Weights of a small transformer language model.
Size: 16 layers, width 96, 2 heads of 64, MLP 384 SiLU, 2.26M parameters.
Training: a variant of SOAP for these matrices, 124M tokens, 4208 steps.
Each number is 50 + 10 x the weight over its row's rms, rounded and kept within 0 to 99. Layers, rows and columns count from 0. The size before them is the row's rms in percent of the matrix's.

# down: layer 3 MLP down (transposed), 384x96, rms 0.0876, rows 39-55, columns 0-95
# up: layer 3 MLP up, 384x96, rms 0.0949, rows 40-55, columns 0-95
down39 094:57 38 46 46 44 36 56 52 54 54 69 43 53 42 46 52 54 40 46 62 52 49 47 46 55 33 62 25 59 51 72 39 59 55 45 51 68 75 48 51 44 50 38 54 61 41 61 57 51 42 48 55 41 47 62 67 49 47 29 32 67 54 51 43 54 45 46 57 65 48 49 62 55 47 55 63 47 54 75 63 51 62 68 68 56 44 38 50 40 52 67 56 38 46 54 52
up40 081:50 40 37 67 55 48 42 61 47 57 40 44 49 36 49 42 54 70 64 55 70 46 63 39 61 58 48 43 44 40 45 58 31 38 28 51 44 59 55 44 39 44 54 63 37 62 56 44 46 60 49 21 53 63 51 51 52 67 53 47 65 51 50 44 48 49 55 28 53 52 46 50 53 57 67 49 37 69 51 44 49 48 68 60 54 38 56 51 60 60 50 39 46 51 70 41
down40 098:45 54 39 42 54 43 49 38 45 56 41 62 43 58 55 52 57 40 58 57 40 51 67 37 48 48 58 59 75 47 61 40 68 47 55 37 37 59 34 56 34 53 59 55 54 45 41 32 45 59 47 70 48 39 54 44 47 54 57 53 52 24 55 54 38 60 59 62 54 51 49 50 61 35 47 52 47 46 42 58 54 56 50 19 42 43 78 44 47 52 35 51 60 46 46 65
up41 115:55 35 45 44 50 30 67 39 41 51 54 50 54 50 33 41 48 41 54 54 39 53 61 53 32 47 51 42 44 41 46 41 49 57 63 62 35 49 41 70 70 42 57 32 59 43 72 63 53 52 46 47 42 34 51 47 54 56 49 60 54 51 46 63 45 45 70 28 61 28 47 54 50 45 50 58 46 56 47 30 35 60 49 59 32 37 56 41 48 63 40 57 45 48 62 52
down41 114:56 44 30 55 49 56 57 52 45 48 57 57 45 54 47 44 46 56 46 59 34 56 51 28 47 54 40 52 42 63 32 37 44 49 48 52 57 15 61 63 69 52 36 57 53 40 35 47 54 44 61 62 35 53 53 34 41 60 60 53 65 57 65 50 42 51 44 53 58 55 47 45 49 42 40 51 68 51 67 43 47 56 47 48 35 58 69 50 35 63 50 44 36 38 41 64
up42 105:54 44 44 27 37 49 42 61 53 65 59 46 54 68 55 69 45 46 53 45 41 45 53 57 35 43 61 36 32 58 55 35 54 45 28 43 39 55 56 56 45 53 55 57 63 53 39 49 55 58 40 37 39 48 56 36 47 48 35 50 36 53 46 56 47 49 58 72 46 55 49 47 40 33 46 61 36 56 36 48 46 37 30 47 53 65 38 47 46 33 54 65 33 63 54 61
down42 101:57 29 41 65 61 59 56 58 42 51 52 34 50 26 64 57 50 40 52 56 50 58 44 44 46 48 45 35 52 45 49 56 38 31 30 41 73 64 42 37 66 53 56 42 51 46 62 36 45 61 51 59 43 42 45 53 52 48 41 36 43 50 52 47 44 38 41 40 44 47 54 35 51 23 47 59 44 52 62 50 27 53 52 44 55 63 55 46 52 33 61 43 37 48 66 61
up43 094:48 66 68 47 61 50 40 55 32 47 45 46 57 50 51 53 38 46 60 42 56 56 66 50 39 53 59 35 39 59 47 61 37 43 35 52 61 70 39 36 39 53 80 47 62 52 61 74 48 65 43 53 76 44 42 36 43 56 48 49 45 47 53 53 50 42 55 56 60 28 53 43 49 41 65 68 55 33 52 44 51 54 39 44 51 44 52 61 45 36 52 55 53 47 43 51
down43 088:49 54 37 45 50 52 56 37 54 59 53 46 42 37 46 49 55 35 56 41 34 45 40 46 70 53 51 38 58 57 57 47 55 62 61 63 48 41 54 57 57 67 33 53 34 52 48 29 21 51 70 62 54 57 56 49 56 49 60 50 52 49 62 50 55 60 50 33 49 70 38 56 53 60 41 15 37 62 44 49 61 54 43 36 55 51 50 57 56 56 42 48 61 37 46 50
up44 104:65 43 33 58 49 66 38 35 36 66 60 39 63 40 49 64 70 44 50 53 73 32 53 63 45 53 51 45 49 49 51 56 50 48 47 64 56 50 60 61 44 64 49 43 48 53 58 39 49 55 58 46 48 38 51 53 67 46 73 48 52 43 56 30 48 56 73 59 44 41 47 55 46 40 45 59 56 52 44 40 37 45 51 33 41 51 48 54 54 50 24 48 67 43 54 34
down44 099:44 67 29 40 57 46 51 56 39 52 66 52 49 43 54 46 55 63 40 47 50 56 43 57 67 54 49 47 47 49 67 56 51 37 54 45 66 71 44 51 64 19 61 46 63 50 59 72 48 46 46 58 42 57 51 63 52 44 70 70 53 42 48 48 52 61 50 51 63 56 41 56 60 57 40 49 44 30 46 50 40 49 56 67 37 46 44 57 58 70 40 58 55 41 35 55
up45 090:41 62 28 52 55 39 51 55 59 32 57 37 33 61 51 61 37 57 55 54 56 17 44 70 39 48 68 59 49 43 39 52 44 55 56 38 57 44 53 42 67 41 48 62 61 51 41 46 59 59 44 60 64 57 57 48 44 40 52 55 49 28 48 53 56 47 48 53 58 46 46 29 47 55 50 72 59 45 40 43 42 36 40 49 61 36 47 51 57 61 49 53 48 51 61 39
down45 090:59 51 45 58 52 38 64 43 43 47 55 61 51 64 61 60 51 34 61 48 47 44 53 47 56 38 36 47 42 62 50 44 66 67 47 45 21 52 51 50 37 55 61 49 39 57 65 58 45 45 51 47 40 49 39 52 45 56 55 43 49 54 32 43 34 64 68 44 35 44 35 68 43 52 53 52 57 57 49 58 50 69 59 45 50 27 40 38 36 65 55 33 45 62 61 65
up46 050:40 41 40 57 56 52 54 49 46 57 59 36 63 61 48 73 46 34 63 57 64 48 59 72 62 55 65 37 43 53 52 49 52 56 45 50 62 59 51 49 32 57 33 62 69 37 55 42 43 37 45 63 46 48 53 59 31 58 67 50 55 38 48 52 50 58 44 44 68 46 61 30 55 49 58 65 38 46 64 49 41 66 71 57 36 48 39 43 42 51 54 41 52 51 51 51
down46 063:68 33 36 55 49 50 39 28 40 62 41 63 42 53 56 55 52 36 45 54 50 38 59 41 54 67 53 60 35 55 56 46 40 48 42 37 40 59 38 62 39 46 37 47 51 38 55 45 55 56 39 33 46 44 46 38 42 25 42 47 44 22 31 41 57 61 49 43 48 42 48 55 69 54 55 34 56 58 55 53 60 54 40 43 37 38 56 46 57 47 53 40 36 58 41 49
up47 100:46 52 43 47 64 51 33 60 57 44 44 50 44 50 37 42 28 54 43 60 56 50 45 57 39 50 63 55 53 53 59 32 60 46 73 61 46 44 51 57 51 63 20 60 47 51 35 41 32 50 58 39 52 56 40 65 46 63 59 48 51 41 53 46 52 55 26 58 42 40 48 34 52 38 63 57 50 69 49 47 49 53 57 47 63 50 54 55 36 59 56 53 42 36 55 23
down47 099:49 43 50 57 55 38 66 55 28 59 68 56 38 52 40 59 82 44 63 37 51 55 43 44 55 46 58 58 54 50 42 31 63 48 49 55 53 46 48 65 37 36 53 45 57 54 49 70 55 53 31 53 26 64 54 59 51 35 43 63 43 37 62 63 58 50 53 50 34 50 60 52 49 67 55 53 58 50 53 60 55 51 57 60 62 45 59 48 39 58 44 62 39 53 40 62
up48 103:47 47 44 60 46 44 70 53 41 49 50 43 69 61 52 45 45 57 58 57 53 43 59 46 39 40 39 39 58 57 34 49 53 35 26 63 54 56 54 46 52 63 49 52 52 48 53 51 50 62 70 51 44 54 67 38 36 46 40 57 58 50 53 34 40 23 55 32 58 64 41 47 69 47 65 37 51 57 35 59 56 53 51 34 53 40 36 48 47 56 29 50 60 46 63 40
down48 097:28 52 58 38 62 53 45 54 54 48 54 57 39 34 60 56 45 32 56 34 52 51 43 67 45 48 63 52 24 37 51 49 56 53 64 25 57 55 58 33 46 52 49 57 51 45 47 58 43 46 49 40 46 51 41 43 68 58 49 62 32 70 55 81 72 55 41 41 37 35 50 35 37 42 52 55 51 59 56 41 47 47 47 58 51 55 51 48 51 57 47 59 50 44 48 43
up49 098:55 29 66 50 55 37 56 58 66 47 50 54 51 59 57 59 49 56 47 59 50 51 60 41 61 46 58 50 55 49 42 55 51 38 33 39 35 35 65 67 44 54 47 71 59 35 52 32 55 45 40 60 39 43 56 45 35 52 60 54 44 54 53 46 50 61 56 56 26 45 54 45 52 43 52 63 40 63 59 54 38 43 49 47 34 48 39 36 73 75 43 54 29 50 52 47
down49 105:44 40 49 50 40 65 20 32 57 40 53 61 63 49 28 45 48 48 54 53 37 49 54 58 41 53 39 50 66 47 43 66 48 63 32 31 48 50 51 55 48 49 56 44 40 54 49 51 58 64 47 46 54 57 39 59 56 49 56 51 62 42 62 37 69 66 44 51 57 72 59 56 44 61 70 43 34 61 54 49 44 49 53 48 44 48 45 33 52 29 48 49 62 50 33 46
up50 101:51 51 49 47 47 39 48 51 46 43 53 43 48 65 50 49 70 60 56 58 55 46 51 61 51 53 42 45 54 47 38 45 61 42 25 60 35 53 41 50 47 51 66 53 45 42 44 40 40 38 42 56 41 60 50 56 54 45 51 63 49 49 69 51 30 31 49 62 52 53 67 24 53 56 56 75 62 31 49 66 77 43 50 53 43 35 46 44 42 48 45 34 38 33 56 55
down50 102:48 49 41 41 46 40 44 47 56 56 42 50 47 34 55 29 56 43 44 59 56 42 55 62 53 61 43 63 53 77 57 42 41 51 45 52 32 51 41 54 60 65 39 59 65 44 52 47 43 45 54 53 44 60 45 33 51 65 49 40 53 47 48 58 62 62 39 51 63 50 33 60 56 50 42 26 50 52 65 28 26 62 58 55 47 64 37 44 44 48 47 33 66 59 40 39
up51 103:53 31 53 47 43 59 57 46 40 40 47 46 36 46 53 42 52 30 54 37 40 56 49 35 27 48 43 75 56 44 44 58 57 37 46 34 58 42 49 42 35 48 46 34 54 60 39 52 54 48 39 67 54 51 46 63 60 45 49 45 31 48 46 52 55 74 44 59 60 72 50 51 51 58 51 53 57 67 51 43 67 27 47 35 60 45 48 40 39 50 50 34 56 38 47 56
down51 101:56 53 68 51 62 54 47 47 45 77 47 38 57 55 42 52 46 36 45 41 61 29 38 62 54 61 53 33 44 48 50 50 47 72 57 53 30 57 51 62 41 50 55 66 42 52 54 53 29 31 50 30 53 38 53 43 40 43 41 32 53 40 55 49 46 58 47 41 37 44 46 59 50 51 38 45 62 36 55 57 60 66 53 67 41 56 48 48 61 56 39 48 46 64 52 33
up52 107:60 50 40 37 57 46 67 41 54 43 55 53 51 43 45 41 39 57 28 55 51 43 57 59 54 61 43 72 38 46 54 71 51 49 60 60 58 56 52 53 26 38 33 53 36 36 48 46 58 58 41 42 69 29 51 46 47 46 55 42 54 41 64 30 42 43 67 61 35 58 42 61 54 62 56 52 55 40 64 64 52 56 43 54 46 36 39 57 55 60 39 55 50 46 64 60
down52 109:42 61 63 56 63 54 50 69 46 32 50 34 41 41 49 37 46 57 48 59 41 48 29 41 58 50 49 59 56 71 69 41 35 51 46 47 57 66 63 44 37 72 51 53 35 48 52 40 62 54 41 53 46 43 49 55 45 37 41 47 52 38 46 64 48 37 63 56 59 48 46 36 71 38 58 47 49 73 46 54 52 45 39 42 54 44 43 50 42 53 65 65 54 43 40 66
up53 102:41 62 49 49 54 54 48 53 59 56 47 47 45 57 67 60 49 75 47 50 53 38 61 49 48 50 52 32 59 57 50 43 57 40 43 49 40 39 26 39 60 38 41 40 56 51 61 69 44 46 46 58 42 68 49 58 44 52 53 64 57 21 53 59 30 36 49 41 46 64 51 24 52 35 41 49 35 54 59 53 44 62 59 56 52 39 42 65 50 48 57 47 40 46 37 62
down53 089:56 28 45 49 54 33 55 55 52 49 53 49 42 64 40 33 68 44 60 32 28 61 60 55 47 50 50 61 44 65 42 72 50 61 60 66 43 50 49 46 61 61 36 46 34 47 41 56 43 59 43 54 59 57 57 50 56 52 45 53 50 52 62 61 71 50 35 42 62 48 55 60 58 53 47 41 49 46 39 55 64 51 63 38 57 69 39 44 69 42 57 55 62 60 40 33
up54 094:43 57 49 53 54 56 39 56 49 42 26 38 60 47 19 42 64 51 51 67 43 37 66 53 53 51 45 47 33 66 56 44 49 57 70 67 61 29 55 54 47 55 49 45 63 48 46 54 56 45 55 48 56 42 45 46 40 56 48 64 76 35 43 45 49 66 54 49 49 30 41 46 47 43 51 58 59 36 38 54 52 55 45 43 45 44 53 20 53 50 57 47 56 59 54 48
down54 095:49 62 41 45 63 51 59 57 60 53 64 38 33 37 65 62 40 37 55 41 54 46 39 36 51 48 45 61 53 41 51 34 49 29 30 35 47 60 48 36 47 55 65 48 45 42 53 58 46 37 47 45 17 46 53 52 45 40 52 42 51 54 56 56 52 37 41 45 55 69 67 49 50 44 54 55 52 45 61 52 62 37 35 54 45 40 60 76 46 48 50 38 57 49 35 56
up55 096:46 39 41 37 57 51 53 51 77 52 49 62 38 40 59 21 51 66 46 66 44 59 45 40 61 45 47 56 48 31 58 63 37 49 39 46 61 51 56 47 48 59 65 48 44 41 70 55 47 47 34 55 40 40 54 43 42 43 59 63 52 55 56 60 52 60 52 42 43 51 60 54 37 50 59 54 53 48 46 60 49 34 46 43 64 61 54 50 28 48 49 53 35 44 79 38
down55 095:40 49 44 49 49 41 46 66 59 62 62 25 75 38 43 58 58 41 54 54 42 39 46 50 46 47 66 47 47 41 39 45 45 61 61 53 50 40 27 27 56 40 63 39 45 46 61 46 42 43 52 48 67 68 56 56 47 54 58 42 63 58 47 54 44 64 35 49 63 52 68 49 46 37 46 57 49 45 46 19 58 58 57 60 52 50 43 43 46 55 59 59 55 66 54 50